{"n_layer": 15, "n_head": 7, "vocab_size": 3831, "init_std_up": 0.019, "lr": 0.00166, "decay_fraction": 0.724}
Each number is 200 + 40 x the weight over its row's rms, rounded and kept within 0 to 999. Layers, rows and columns count from 0. The size before them is the row's rms in percent of the matrix's.

# up: layer 10 MLP up, 896x224, rms 0.0594, rows 785-844, columns 168-223
# down: layer 10 MLP down (transposed), 896x224, rms 0.0599, rows 785-844, columns 168-223
up785,075,192,198,204,172,258,203,184,162,240,199,143,211,261,192,147,217,147,148,213,190,289,209,144,141,206,297,232,205,204,210,262,132,198,261,140,190,203,247,256,211,237,160,189,204,247,162,163,209,178,257,199,144,169,176,150,179
down785,074,265,182,186,241,184,170,183,230,224,215,268,232,176,201,212,177,204,233,164,248,161,229,228,223,192,195,215,151,231,189,109,247,235,143,202,180,196,192,168,147,189,221,209,174,153,218,256,246,181,136,131,271,144,176,176,263
up786,086,208,197,252,231,214,149,252,190,234,220,225,187,201,164,219,250,255,159,210,234,175,217,189,131,202,165,247,156,227,192,251,176,212,215,251,195,186,159,221,177,195,237,179,218,165,212,287,178,76,195,164,119,188,121,193,233
down786,084,191,249,228,187,181,188,193,197,227,191,201,202,198,217,219,163,215,228,160,253,251,241,244,236,257,237,202,172,180,135,215,125,248,128,175,273,211,171,201,177,206,197,190,258,145,221,151,166,226,227,243,212,204,219,222,177
up787,113,222,255,140,237,176,238,224,234,138,215,193,226,155,132,214,163,260,114,209,265,203,138,162,102,231,193,207,203,241,311,212,237,180,150,249,183,209,280,237,195,245,223,188,283,218,231,218,195,190,183,176,204,187,196,222,237
down787,107,201,201,187,171,209,212,190,201,214,222,202,237,196,66,308,213,194,223,176,222,241,201,105,235,155,203,198,208,325,258,171,198,148,263,198,211,214,240,154,294,194,155,201,174,164,104,147,188,183,219,197,212,162,195,220,180
up788,091,214,185,219,247,172,214,172,193,157,231,189,178,200,209,247,205,241,150,196,293,271,221,189,169,160,138,238,173,185,205,189,201,160,178,256,212,235,187,179,185,103,226,176,175,158,186,200,213,264,242,104,147,196,159,220,196
down788,088,106,285,226,172,260,251,225,200,194,189,204,159,226,198,183,200,200,243,178,144,144,195,244,227,260,292,195,275,170,228,207,235,146,205,230,229,159,206,178,206,159,216,245,183,254,236,160,193,172,174,249,243,216,202,136,213
up789,100,232,133,290,303,182,206,235,179,220,204,145,148,167,177,239,254,181,145,192,198,169,161,217,169,184,218,179,137,181,216,187,239,149,207,203,230,167,224,199,116,207,200,201,185,212,160,158,277,213,198,251,174,196,265,200,255
down789,086,2,236,162,135,312,355,168,261,163,178,200,145,265,229,206,201,240,237,239,215,165,209,159,120,226,224,213,233,245,265,217,203,187,260,249,192,220,156,194,235,234,169,214,204,216,174,157,212,233,192,271,170,184,185,155,232
up790,078,204,199,167,224,181,213,237,228,217,163,137,286,204,137,121,192,149,128,249,271,234,164,122,178,138,199,192,160,169,181,210,175,209,172,204,237,240,192,244,231,163,179,164,149,177,180,119,212,179,144,189,169,217,237,237,261
down790,078,76,164,147,159,79,199,220,179,244,236,205,174,229,197,182,159,254,160,147,212,201,215,194,242,244,164,216,164,236,199,162,164,224,177,187,185,251,227,147,282,255,182,231,202,160,231,203,230,226,258,193,147,252,159,194,284
up791,099,205,299,116,205,142,224,172,168,162,217,189,249,190,152,143,260,210,171,243,130,138,237,214,158,276,159,189,188,261,209,219,151,202,238,188,179,156,169,171,194,134,132,168,218,128,196,194,206,191,258,282,170,220,201,234,219
down791,095,249,167,213,201,183,264,246,247,219,232,224,221,286,210,211,159,222,135,207,257,168,217,250,166,131,113,223,211,155,187,237,133,181,204,218,210,181,155,203,239,267,190,281,253,193,175,153,220,254,199,202,200,126,213,209,233
up792,108,222,280,228,194,143,184,255,158,206,207,123,183,179,135,135,201,161,187,187,198,168,170,248,178,257,191,187,231,238,208,170,225,194,238,244,197,182,186,124,84,299,159,132,185,222,245,213,168,156,245,180,222,201,235,188,255
down792,098,240,208,240,206,178,215,207,231,157,165,150,274,228,199,252,192,269,218,183,142,209,130,218,253,204,272,210,219,157,240,147,132,195,162,209,223,185,228,181,223,151,165,204,211,228,186,309,281,218,145,189,197,242,205,166,130
up793,104,210,149,192,123,184,180,215,258,224,236,178,230,154,190,188,220,222,221,199,159,132,198,253,141,183,151,203,218,201,192,221,247,244,179,155,231,187,222,106,186,230,248,172,195,188,200,215,195,180,193,202,150,146,189,143,199
down793,108,228,253,162,136,178,187,212,197,210,213,126,206,225,229,199,218,226,198,207,180,275,235,176,180,153,122,150,203,242,183,258,210,230,199,197,194,213,199,225,172,258,272,183,228,233,188,185,173,159,304,181,189,198,82,149,142
up794,073,207,144,219,115,166,211,247,202,246,171,218,161,200,187,179,175,205,225,186,235,162,111,228,237,163,144,242,250,151,160,193,200,235,209,285,208,161,180,204,213,306,250,204,183,181,126,286,161,186,221,238,238,171,202,186,188
down794,075,176,148,132,141,161,161,271,275,173,177,252,175,221,179,154,211,189,341,166,254,265,331,243,270,132,181,190,165,143,204,184,180,221,167,186,192,256,250,187,178,267,241,246,186,253,250,180,177,206,144,160,215,157,177,168,200
up795,077,247,207,169,222,237,193,256,180,140,272,165,265,224,199,194,225,199,108,235,234,136,221,197,128,266,181,277,149,180,179,189,131,298,200,228,299,243,227,239,272,139,210,224,148,193,190,159,139,185,250,188,153,165,205,228,193
down795,083,148,225,215,239,217,181,147,335,228,136,243,150,215,197,236,202,243,212,202,203,203,294,182,221,221,151,156,185,198,217,210,190,163,100,184,159,262,201,185,205,176,196,210,178,229,223,212,227,212,125,171,143,216,242,154,164
up796,105,231,205,203,217,191,199,201,192,211,183,227,229,216,179,204,161,142,170,190,255,112,164,183,195,226,257,265,125,164,192,179,163,222,242,156,208,229,192,281,152,257,222,210,178,156,147,252,144,226,278,141,207,223,177,191,137
down796,098,102,188,213,237,205,236,180,271,134,206,218,168,210,222,206,251,200,210,211,248,189,275,201,192,206,225,232,160,190,246,226,226,246,182,131,261,154,201,172,142,299,214,219,258,200,212,177,160,234,196,258,199,262,243,156,186
up797,119,210,179,240,169,177,205,231,207,187,221,157,69,223,221,185,164,237,223,195,135,241,216,221,218,178,133,280,150,186,278,198,224,206,193,242,215,236,301,180,143,234,266,182,183,138,211,165,194,187,211,193,196,183,253,212,252
down797,116,166,126,130,221,187,196,213,147,150,164,166,212,192,226,167,184,210,170,119,252,181,244,262,193,205,202,236,101,143,192,188,267,215,195,201,149,215,136,182,205,269,235,180,201,220,255,166,231,186,253,227,242,154,161,247,211
up798,085,223,208,202,292,177,193,289,207,147,240,228,227,272,201,206,245,120,207,223,208,225,186,193,299,243,98,210,188,193,187,183,245,182,288,163,200,134,189,226,173,184,217,218,215,176,161,170,235,261,269,188,247,172,170,168,217
down798,078,159,200,262,151,149,180,114,167,244,235,248,200,157,153,136,146,172,232,177,180,194,181,196,80,158,253,268,182,162,269,206,214,254,210,197,240,241,187,196,145,245,144,158,192,191,266,158,182,240,175,202,184,209,227,245,195
up799,112,207,225,175,163,245,210,196,203,164,194,141,192,191,225,176,174,252,236,271,277,291,197,116,119,193,192,220,187,194,222,208,278,277,244,196,182,243,181,198,245,191,186,222,233,246,205,170,140,191,214,238,200,206,231,242,217
down799,113,258,213,175,208,155,275,206,169,159,257,141,213,207,201,179,176,206,262,219,201,180,132,148,267,217,228,224,167,180,167,262,232,148,141,188,212,218,191,156,239,127,158,203,161,237,233,194,175,160,211,211,201,223,234,224,216
up800,074,263,137,248,150,245,233,227,191,160,200,279,203,241,102,206,248,209,168,234,234,109,190,169,194,192,224,182,231,205,208,223,172,217,128,207,164,121,242,185,129,199,181,178,181,210,163,187,200,202,208,227,314,154,243,211,218
down800,080,425,209,273,250,166,152,198,247,234,173,140,207,197,227,269,186,171,186,212,206,237,148,181,198,246,251,230,194,220,210,218,129,214,206,199,208,170,209,210,178,244,179,212,189,231,240,206,223,227,240,179,181,201,186,244,196
up801,115,191,273,221,196,169,261,229,154,204,214,246,174,139,165,157,225,214,206,237,145,201,158,188,160,225,146,204,245,232,213,202,184,192,219,197,201,210,189,245,215,161,171,166,239,151,198,259,186,163,214,123,186,155,101,180,185
down801,111,241,210,111,211,229,264,213,201,251,205,204,227,194,179,180,222,148,174,243,250,127,183,161,219,179,220,267,197,123,217,205,245,218,162,166,189,247,229,177,262,189,151,152,198,238,147,182,144,152,186,222,260,201,184,196,232
up802,102,204,204,198,150,123,219,99,232,167,248,151,203,113,229,161,188,248,156,202,167,164,140,199,171,280,219,167,167,209,184,181,190,237,219,210,193,208,208,160,145,262,137,153,213,173,205,140,151,206,272,264,216,174,219,203,214
down802,102,257,170,205,213,206,217,294,208,194,213,196,218,168,244,247,215,182,155,188,261,230,156,157,171,146,175,160,259,209,232,137,220,240,155,160,281,243,228,247,192,217,212,265,240,202,202,185,210,175,246,218,168,155,169,268,160
up803,081,188,241,247,190,181,278,136,198,256,164,225,167,216,225,189,241,217,144,230,121,186,221,148,110,150,213,173,213,169,238,266,134,176,242,176,220,223,180,173,162,159,284,157,170,120,191,239,183,181,182,225,242,207,228,212,232
down803,083,191,197,114,238,218,90,87,182,220,208,292,254,203,194,220,228,134,164,156,213,212,204,201,180,250,249,203,212,223,154,207,137,222,189,207,276,206,185,262,198,243,152,173,197,136,157,252,227,151,151,167,192,238,179,148,247
up804,115,239,232,177,237,155,194,216,207,136,193,186,237,156,109,198,175,202,164,171,170,151,137,224,228,236,210,187,178,192,269,223,288,289,263,231,225,244,299,230,193,154,192,142,197,253,223,156,249,269,173,263,189,193,257,162,166
down804,113,230,290,197,209,186,179,220,210,181,225,160,146,139,250,207,203,143,222,175,176,160,190,262,238,185,251,169,178,226,222,240,179,265,198,282,162,175,230,217,325,204,190,203,123,172,203,150,190,151,226,250,169,184,242,239,264
up805,110,205,187,178,210,204,219,214,243,130,197,151,190,176,211,219,140,222,228,255,239,225,176,148,116,239,256,212,238,197,223,220,228,191,148,199,187,219,235,172,127,143,187,221,252,235,195,182,225,159,247,245,197,115,153,185,179
down805,109,281,133,190,203,172,187,189,147,190,239,159,179,257,252,220,231,243,158,190,219,142,212,189,184,124,194,227,146,186,235,188,167,195,138,186,233,173,221,268,206,233,214,230,234,155,196,174,185,201,113,158,190,168,177,163,160
up806,074,184,169,220,221,189,163,205,239,220,200,129,184,241,173,223,126,112,174,254,200,221,166,121,178,192,296,218,220,78,206,262,235,206,225,249,192,178,228,149,184,156,172,227,186,252,231,269,134,213,242,224,163,174,213,153,201
down806,080,297,180,191,186,195,198,249,210,207,244,183,216,248,213,114,221,192,236,287,166,179,306,204,242,218,162,250,261,233,183,134,237,185,122,179,109,265,211,182,212,229,198,231,187,165,189,203,165,233,177,134,244,217,177,180,221
up807,091,192,147,147,189,252,141,174,158,200,223,221,216,180,209,167,129,177,174,151,211,219,172,249,112,255,230,241,184,219,187,162,230,214,152,245,270,213,207,301,198,204,231,196,154,239,193,207,187,123,226,221,139,208,244,110,199
down807,073,76,220,213,159,165,213,213,217,191,198,224,175,206,199,256,243,240,242,289,214,194,261,128,271,185,193,123,229,128,227,220,165,152,229,168,186,162,192,150,233,165,167,155,225,164,214,229,273,234,147,164,203,178,161,288,197
up808,096,212,110,307,225,273,174,227,204,194,216,228,209,197,169,223,198,262,150,171,180,173,220,172,166,195,170,208,199,237,178,271,175,269,170,253,211,204,152,130,172,130,198,193,224,174,170,201,188,206,203,111,193,228,198,199,260
down808,093,105,140,220,215,171,130,175,211,211,177,200,155,282,189,243,210,209,179,160,169,232,177,289,195,157,253,106,232,243,196,196,181,239,239,195,268,196,169,198,136,279,226,255,174,192,214,216,207,164,242,215,167,258,196,212,260
up809,126,224,181,260,247,185,201,134,235,234,293,191,178,195,264,197,199,243,103,226,178,191,212,231,229,249,170,201,194,174,241,251,278,130,185,236,252,284,197,280,206,210,179,114,184,236,169,231,252,231,215,229,171,209,220,153,209
down809,136,197,141,184,173,189,196,191,260,165,272,266,128,212,177,245,226,208,211,176,216,174,232,143,135,202,195,239,174,224,234,252,173,223,169,158,211,197,212,226,195,221,216,194,217,143,269,162,209,192,259,204,219,219,208,133,217
up810,104,209,212,181,245,195,151,165,221,168,131,198,208,191,252,123,126,199,106,235,233,204,156,221,140,207,221,248,140,271,198,225,261,168,205,140,264,206,182,181,190,108,194,214,192,214,180,264,259,216,210,196,178,200,210,240,231
down810,104,214,193,182,201,162,201,242,185,116,207,241,176,212,132,227,201,184,207,149,173,182,204,154,254,146,198,195,160,202,191,243,153,187,232,208,222,198,239,157,194,75,184,202,190,292,140,223,220,227,211,182,254,155,168,131,206
up811,103,219,260,228,240,123,174,206,176,218,166,147,213,132,145,171,114,225,223,163,266,179,196,152,136,205,183,201,122,178,175,239,150,207,197,201,290,257,267,180,187,228,265,237,193,217,211,264,234,163,240,123,184,159,232,228,253
down811,097,195,183,256,208,140,181,197,139,213,189,247,255,156,249,165,246,241,222,232,203,213,195,215,224,238,240,172,181,198,129,211,204,212,226,242,177,264,162,241,185,80,200,172,237,201,185,199,218,220,202,257,196,186,166,319,195
up812,073,188,182,281,184,226,227,195,221,148,227,205,162,147,143,216,208,256,218,211,147,189,183,262,182,213,149,187,239,273,233,206,229,197,113,162,118,183,190,226,166,220,228,179,207,250,210,153,150,228,241,290,150,200,208,212,200
down812,074,160,227,201,186,236,191,231,222,169,253,225,218,192,175,215,197,277,190,239,164,259,235,168,247,195,192,186,136,222,124,165,200,114,148,209,239,186,210,140,185,146,273,157,252,241,211,185,197,230,194,158,229,251,113,143,208
up813,113,261,173,181,235,184,194,236,151,157,229,175,215,235,111,208,194,234,234,225,204,159,205,176,259,150,212,188,184,249,295,144,207,179,252,233,225,220,246,129,234,230,184,191,205,157,173,184,221,206,184,197,188,137,256,192,203
down813,108,142,250,223,126,197,270,168,185,151,277,158,231,185,177,261,159,213,152,123,190,232,213,239,113,185,200,203,147,104,132,174,255,204,147,238,184,242,213,239,162,147,221,205,182,216,273,215,144,211,171,182,271,151,172,185,209
up814,100,254,235,246,221,216,235,177,193,223,184,209,188,219,223,148,175,220,167,190,197,246,216,145,175,240,249,209,144,181,179,215,109,207,122,200,258,233,194,131,181,176,201,197,195,147,192,181,232,176,249,172,211,197,215,242,185
down814,099,242,207,307,171,184,194,234,146,258,174,190,259,178,207,220,209,162,191,194,249,151,144,271,205,239,199,157,250,140,309,193,178,252,260,189,215,200,216,180,182,187,178,190,155,196,193,188,196,246,256,231,214,253,186,248,222
up815,077,209,115,235,177,149,256,173,230,128,206,190,182,174,176,275,181,241,226,251,195,108,229,173,169,222,220,194,200,204,198,196,237,255,208,252,210,181,250,172,139,196,152,175,241,179,112,269,174,160,229,289,195,161,283,218,140
down815,077,253,205,146,169,208,240,216,173,201,236,195,205,106,228,202,229,144,225,258,210,190,335,215,233,197,179,248,167,219,224,104,195,162,117,235,218,170,187,242,198,195,208,218,220,182,196,231,163,227,182,212,236,193,238,197,180
up816,115,240,243,217,185,211,170,156,157,122,231,186,139,193,227,108,146,201,222,216,228,231,162,203,231,88,203,215,187,162,189,208,235,110,318,224,268,193,238,244,165,228,181,259,221,169,168,252,200,105,228,194,218,92,204,208,237
down816,117,211,204,153,225,217,224,159,245,145,241,220,180,276,161,174,248,167,224,234,170,203,143,150,219,187,215,274,213,214,89,218,222,244,185,182,205,187,174,269,240,254,127,163,120,151,233,173,150,157,247,229,229,104,149,142,215
up817,109,213,272,190,187,195,175,212,164,184,254,204,240,131,226,232,169,166,273,231,138,210,152,216,195,232,148,212,278,247,219,212,110,210,169,199,251,271,255,231,259,147,156,145,200,241,141,192,159,141,198,175,216,192,178,154,239
down817,109,197,145,248,176,159,185,174,216,173,163,208,253,172,122,123,235,140,182,272,190,216,142,225,178,167,252,178,152,225,256,194,154,164,149,225,219,120,86,163,189,206,205,166,173,174,252,223,215,205,152,205,226,193,237,219,192
up818,105,227,168,243,201,163,199,175,176,115,190,190,224,108,150,177,166,220,203,240,274,163,248,201,161,267,232,177,244,210,188,145,144,206,235,188,207,205,150,259,186,173,181,158,285,234,215,218,249,183,215,166,206,163,190,172,229
down818,103,242,151,232,218,199,166,195,258,199,249,247,169,228,223,176,212,160,172,240,224,194,227,247,261,220,276,222,198,252,257,199,180,213,232,167,177,88,189,180,324,199,152,142,158,189,225,162,182,181,154,240,113,205,266,200,172
up819,110,248,169,249,191,229,170,112,280,187,220,177,208,172,225,227,132,165,156,275,225,142,203,203,225,124,273,165,246,191,224,197,244,225,210,138,194,250,247,196,142,233,195,182,198,219,200,257,261,156,232,183,163,147,225,179,215
down819,114,185,234,216,221,250,182,176,120,226,207,154,217,127,248,243,216,215,205,220,161,125,146,208,228,189,245,169,195,181,223,235,144,173,242,233,237,136,254,179,156,225,148,220,175,193,194,216,252,232,180,210,183,143,142,246,263
up820,104,193,181,219,185,141,212,234,199,287,265,203,172,176,261,192,133,197,209,171,277,213,258,162,252,180,127,230,170,154,218,196,162,193,216,157,189,216,250,148,208,270,125,181,212,245,189,206,121,208,206,100,196,168,241,155,239
down820,093,99,223,186,224,225,253,224,218,218,157,195,161,202,211,278,189,204,191,202,159,212,167,278,218,186,200,176,187,211,132,186,125,245,210,150,198,169,212,254,206,96,174,147,159,148,277,206,128,191,134,231,162,218,227,196,214
up821,103,201,198,153,164,223,307,182,236,259,171,167,170,228,192,166,130,192,180,267,182,246,178,265,172,220,236,239,188,207,196,118,223,207,346,174,195,195,196,246,209,246,234,195,195,232,174,159,252,117,213,210,186,211,177,206,189
down821,102,247,171,177,194,163,252,192,221,215,231,224,175,265,143,154,107,202,205,211,215,207,235,206,255,222,237,100,267,192,291,204,153,267,237,188,240,247,111,252,208,257,179,214,155,188,146,181,172,184,152,202,215,254,208,210,191
up822,099,211,139,229,230,158,220,307,164,241,248,222,164,194,260,272,151,221,227,263,215,204,139,182,181,252,191,222,198,210,292,138,176,132,220,170,188,218,238,193,181,163,222,205,232,212,129,250,177,128,161,262,207,226,220,172,211
down822,099,165,194,128,222,214,192,128,140,170,234,242,251,165,107,177,253,234,220,193,251,292,153,180,186,185,180,222,232,201,162,222,221,236,233,233,230,263,169,223,183,204,218,204,261,228,207,309,249,279,215,156,218,216,162,219,171
up823,113,216,277,276,73,158,247,183,162,204,189,173,160,165,203,167,206,158,163,187,139,255,182,221,213,252,270,184,181,172,155,182,205,264,184,107,211,263,263,263,139,147,200,156,180,133,190,223,253,222,222,185,197,190,201,131,213
down823,119,276,174,202,157,232,168,219,197,192,176,220,205,191,182,210,237,238,189,187,193,143,216,183,63,178,231,177,180,254,225,130,236,190,253,184,135,282,198,212,159,145,161,168,199,136,267,239,145,210,175,233,196,168,191,164,256
up824,075,214,176,161,135,212,216,223,243,169,287,190,132,165,217,187,236,164,214,178,264,208,207,243,223,126,177,207,227,121,241,143,199,270,183,195,187,188,169,244,226,153,177,192,191,278,146,233,133,175,238,144,105,179,195,223,237
down824,090,91,178,211,178,153,207,175,299,184,223,208,194,212,146,221,234,197,199,208,169,228,211,208,207,168,208,130,247,171,169,213,136,232,225,232,222,217,232,125,220,211,188,247,233,217,190,162,236,218,166,202,248,252,165,207,181
up825,100,212,188,210,191,224,147,206,158,154,282,109,159,154,173,151,184,215,207,177,222,184,205,304,157,179,193,195,199,170,209,171,153,306,208,184,155,179,247,196,211,241,190,160,166,205,191,221,251,189,206,204,192,240,287,198,215
down825,111,227,237,195,259,129,228,250,256,158,236,246,117,210,188,161,198,142,225,133,314,170,171,248,129,212,204,191,169,180,239,196,188,166,272,256,194,187,193,184,229,222,199,229,264,190,204,155,253,247,217,171,205,275,193,173,209
up826,115,209,273,172,155,233,114,249,246,174,261,209,298,184,215,241,168,255,222,178,253,245,95,252,191,150,207,229,175,199,198,160,200,192,233,246,241,223,196,171,166,129,128,101,179,187,164,256,240,210,224,185,199,135,232,180,194
down826,113,236,151,228,234,229,185,209,172,234,218,121,203,209,170,168,292,150,201,133,164,184,161,257,249,239,207,242,198,264,110,165,185,142,168,209,233,184,185,191,195,211,225,145,130,210,169,175,228,296,202,168,229,100,177,247,133
up827,077,193,246,197,232,219,142,185,224,216,172,104,182,102,219,111,182,258,196,212,197,144,90,238,90,218,134,179,167,249,205,225,213,215,197,208,178,178,160,236,222,229,235,169,151,193,208,249,155,216,245,181,147,177,179,226,195
down827,082,243,143,130,249,200,202,228,229,206,215,235,231,233,158,137,176,183,249,151,195,197,257,206,145,248,176,271,152,199,159,251,205,274,200,182,230,208,218,178,253,218,217,268,176,232,127,195,190,177,228,179,194,310,136,188,161
up828,104,220,177,214,223,248,144,292,207,221,236,210,197,240,214,186,177,163,177,200,204,140,224,262,233,162,221,207,162,231,180,209,192,203,131,167,235,220,187,181,61,205,211,204,222,228,157,174,211,223,231,182,200,185,282,215,207
down828,105,360,176,215,257,199,271,174,270,182,239,187,194,243,162,200,206,242,205,255,227,129,211,154,207,241,210,225,114,235,217,169,237,298,214,166,187,124,203,205,196,156,179,142,157,227,215,282,178,261,211,217,218,213,150,192,184
up829,107,218,228,220,263,195,211,216,310,237,186,291,255,214,203,167,220,261,178,262,226,141,230,201,183,215,168,273,178,193,211,150,200,206,231,140,161,197,209,170,149,194,181,221,229,187,199,209,222,215,221,191,243,151,254,217,237
down829,107,191,215,160,175,213,225,155,162,246,208,183,247,282,196,220,200,191,213,257,137,267,153,215,246,198,216,149,261,189,171,186,271,212,170,208,247,152,162,214,191,138,252,185,170,215,170,195,216,151,248,194,233,203,274,203,114
up830,119,219,179,229,198,244,204,263,214,185,295,248,181,182,190,182,173,238,201,261,171,251,185,192,239,220,239,178,167,207,241,272,280,186,203,196,181,152,246,140,156,117,178,156,210,218,156,200,254,135,223,148,226,232,231,266,206
down830,119,134,144,185,174,226,238,215,232,144,215,161,267,208,211,196,211,172,199,236,203,276,226,231,254,218,167,164,219,198,227,220,192,190,233,181,168,206,174,237,211,126,268,119,121,201,252,198,207,171,235,141,257,207,163,223,223
up831,110,230,234,196,250,114,184,187,185,197,167,182,176,203,218,166,143,194,203,167,227,226,186,106,244,156,228,267,272,284,228,133,271,239,193,134,202,201,213,172,290,260,217,168,238,269,186,239,251,235,196,206,184,206,184,166,256
down831,100,226,267,192,176,138,157,269,216,144,161,260,120,191,162,230,247,188,246,160,131,237,202,250,195,213,189,214,152,208,195,188,182,226,204,227,195,199,143,189,195,114,188,194,150,142,197,215,192,294,167,118,212,203,196,177,159
up832,125,247,220,221,283,199,162,265,205,192,220,155,197,185,240,98,173,201,161,187,173,168,179,205,245,144,215,222,211,155,214,206,275,207,188,199,169,199,194,187,213,142,212,179,146,208,221,213,211,217,255,260,226,168,177,157,288
down832,129,189,226,164,196,277,236,155,233,243,184,190,223,261,205,151,136,206,170,248,179,256,216,122,236,206,195,213,234,229,210,159,172,166,186,183,212,133,216,192,237,246,212,177,233,142,208,114,195,99,192,127,202,254,181,179,232
up833,092,257,165,194,219,221,182,241,149,152,157,177,188,195,224,271,193,255,266,161,147,205,210,166,214,277,186,223,240,203,227,172,221,242,169,245,242,227,215,200,217,275,170,229,209,181,205,181,198,213,222,154,248,145,245,96,256
down833,099,125,180,284,228,243,265,138,203,192,143,198,214,228,211,198,157,175,185,192,135,142,208,204,199,168,168,224,143,207,176,282,218,109,166,284,271,239,207,191,171,233,165,152,176,187,218,200,243,190,188,226,231,205,178,240,195
up834,117,263,229,185,205,211,165,214,120,194,209,289,152,85,184,175,128,176,191,229,241,188,208,160,264,186,199,181,243,261,202,236,173,282,199,200,162,253,215,219,187,234,207,142,249,210,222,217,173,129,192,171,153,190,204,214,209
down834,122,234,164,222,149,205,261,301,191,165,161,200,263,177,238,168,145,161,250,152,171,262,187,212,202,158,207,231,178,236,191,161,221,233,232,232,208,197,206,243,183,137,194,218,273,234,227,212,204,262,222,191,190,245,139,257,201
up835,126,225,199,149,196,152,227,164,257,232,168,227,164,210,235,179,171,246,185,149,175,184,164,221,261,185,270,276,198,199,261,169,250,256,201,193,163,212,175,257,184,210,178,172,221,177,230,175,203,183,204,179,194,135,289,104,200
down835,125,160,158,200,240,251,164,139,240,200,225,196,182,266,167,261,150,257,223,180,179,223,177,125,250,163,203,247,194,203,349,231,144,220,213,207,160,137,162,202,181,194,240,182,252,238,255,168,219,191,109,208,233,235,206,176,263
up836,094,211,124,305,207,110,181,210,180,278,227,135,145,162,150,211,193,174,167,234,127,272,205,228,177,180,263,159,283,223,220,268,230,211,201,262,137,215,235,200,170,189,156,136,151,222,241,231,291,164,214,191,230,208,258,235,184
down836,097,233,145,212,298,329,206,206,163,214,124,163,203,159,154,155,223,198,175,240,179,168,245,277,217,181,171,215,199,193,203,191,149,171,180,191,142,187,198,216,188,145,213,226,182,220,199,292,182,193,122,194,224,222,204,225,234
up837,118,200,240,191,217,210,249,247,235,317,281,196,226,115,196,248,249,136,172,184,170,154,232,180,229,204,264,217,222,158,269,212,207,207,176,129,140,208,230,175,256,272,183,143,164,185,162,170,206,145,242,179,172,138,171,106,262
down837,116,236,228,156,198,223,146,291,278,172,172,168,183,167,209,200,204,153,159,184,204,178,234,185,199,197,211,220,239,207,173,195,193,115,253,242,215,167,197,259,166,206,163,172,248,185,183,243,206,265,167,259,190,311,184,247,222
up838,100,200,249,259,226,133,184,230,217,218,234,195,275,181,196,247,199,236,88,179,178,227,171,146,81,302,235,239,249,195,226,247,178,243,124,274,223,144,149,215,208,190,158,159,241,173,171,132,193,228,243,174,208,182,176,190,205
down838,096,154,242,206,197,209,174,175,240,228,202,230,209,265,137,243,198,173,221,158,164,191,239,220,190,251,182,213,196,201,254,174,116,205,207,203,178,182,154,145,215,158,171,186,236,186,241,166,163,213,116,255,195,230,243,147,132
up839,102,220,202,175,210,125,134,216,214,195,244,202,204,156,149,266,165,236,191,231,221,195,288,209,191,219,141,229,220,180,298,236,167,128,258,152,170,203,108,204,201,270,122,200,183,221,167,193,193,215,189,188,231,210,202,260,211
down839,097,196,171,194,182,247,167,158,152,196,165,188,191,221,262,185,204,128,216,204,273,223,204,228,159,163,181,167,128,264,264,223,109,274,167,251,248,223,221,269,201,239,189,199,206,173,228,213,201,144,211,201,258,223,213,214,149
up840,118,196,244,214,237,219,204,215,242,220,216,186,158,113,164,176,217,162,145,215,140,141,171,189,232,206,198,205,101,200,260,220,246,177,176,162,302,214,279,206,273,183,201,214,155,162,200,166,198,146,224,249,139,184,226,275,202
down840,117,185,188,236,223,214,144,212,232,146,212,158,212,177,209,280,215,185,186,302,188,224,258,174,130,211,220,232,208,192,224,131,212,214,166,152,162,253,181,163,240,188,213,209,233,222,248,222,182,168,235,233,231,175,242,145,146
up841,091,212,211,226,197,166,213,213,164,189,172,137,231,148,234,206,141,161,110,169,288,167,199,311,184,212,167,270,176,194,174,202,279,205,123,164,209,212,263,191,210,165,211,203,204,210,237,213,129,201,197,202,195,153,253,238,241
down841,099,181,240,223,221,236,213,237,231,195,234,240,195,217,189,211,195,173,213,190,196,114,155,246,126,231,171,137,182,175,205,194,212,134,202,218,240,175,225,238,185,220,255,194,183,205,247,116,179,205,25,211,120,211,224,175,272
up842,102,193,205,156,193,200,209,204,166,181,222,138,165,171,211,209,179,175,117,190,158,257,240,135,199,196,221,256,222,212,205,212,204,179,210,150,163,157,183,182,170,228,210,164,189,207,176,199,250,184,214,170,156,142,213,285,191
down842,095,290,123,272,226,163,215,224,173,189,208,206,193,95,174,153,156,150,256,241,214,231,156,154,190,183,172,215,156,228,207,180,267,194,278,240,319,151,135,145,196,279,190,215,157,158,196,190,244,151,210,174,217,203,218,198,199
up843,103,243,147,146,143,181,262,124,141,204,128,158,218,116,170,134,200,221,239,194,176,224,192,266,183,169,191,219,240,194,160,206,193,277,155,184,222,207,188,226,193,182,153,213,262,248,215,178,192,198,199,210,153,189,231,214,260
down843,109,190,195,210,204,186,196,201,270,206,230,171,191,251,214,242,240,205,140,183,294,274,222,217,221,206,230,178,123,220,108,193,190,145,229,155,194,220,178,247,135,244,191,198,110,212,280,206,248,246,223,194,221,171,253,137,196
up844,124,204,247,240,223,173,142,215,229,202,221,235,186,126,181,262,167,267,171,221,122,247,163,183,224,185,175,243,240,156,190,192,316,180,154,165,206,222,179,213,183,199,253,210,151,179,202,255,209,234,213,170,180,218,198,207,226
down844,122,179,227,117,221,212,192,168,164,120,189,161,226,224,229,230,209,235,259,214,262,204,208,193,174,227,179,218,180,239,239,161,176,246,186,193,154,229,137,215,236,190,197,334,269,238,221,199,158,119,161,257,205,203,171,159,224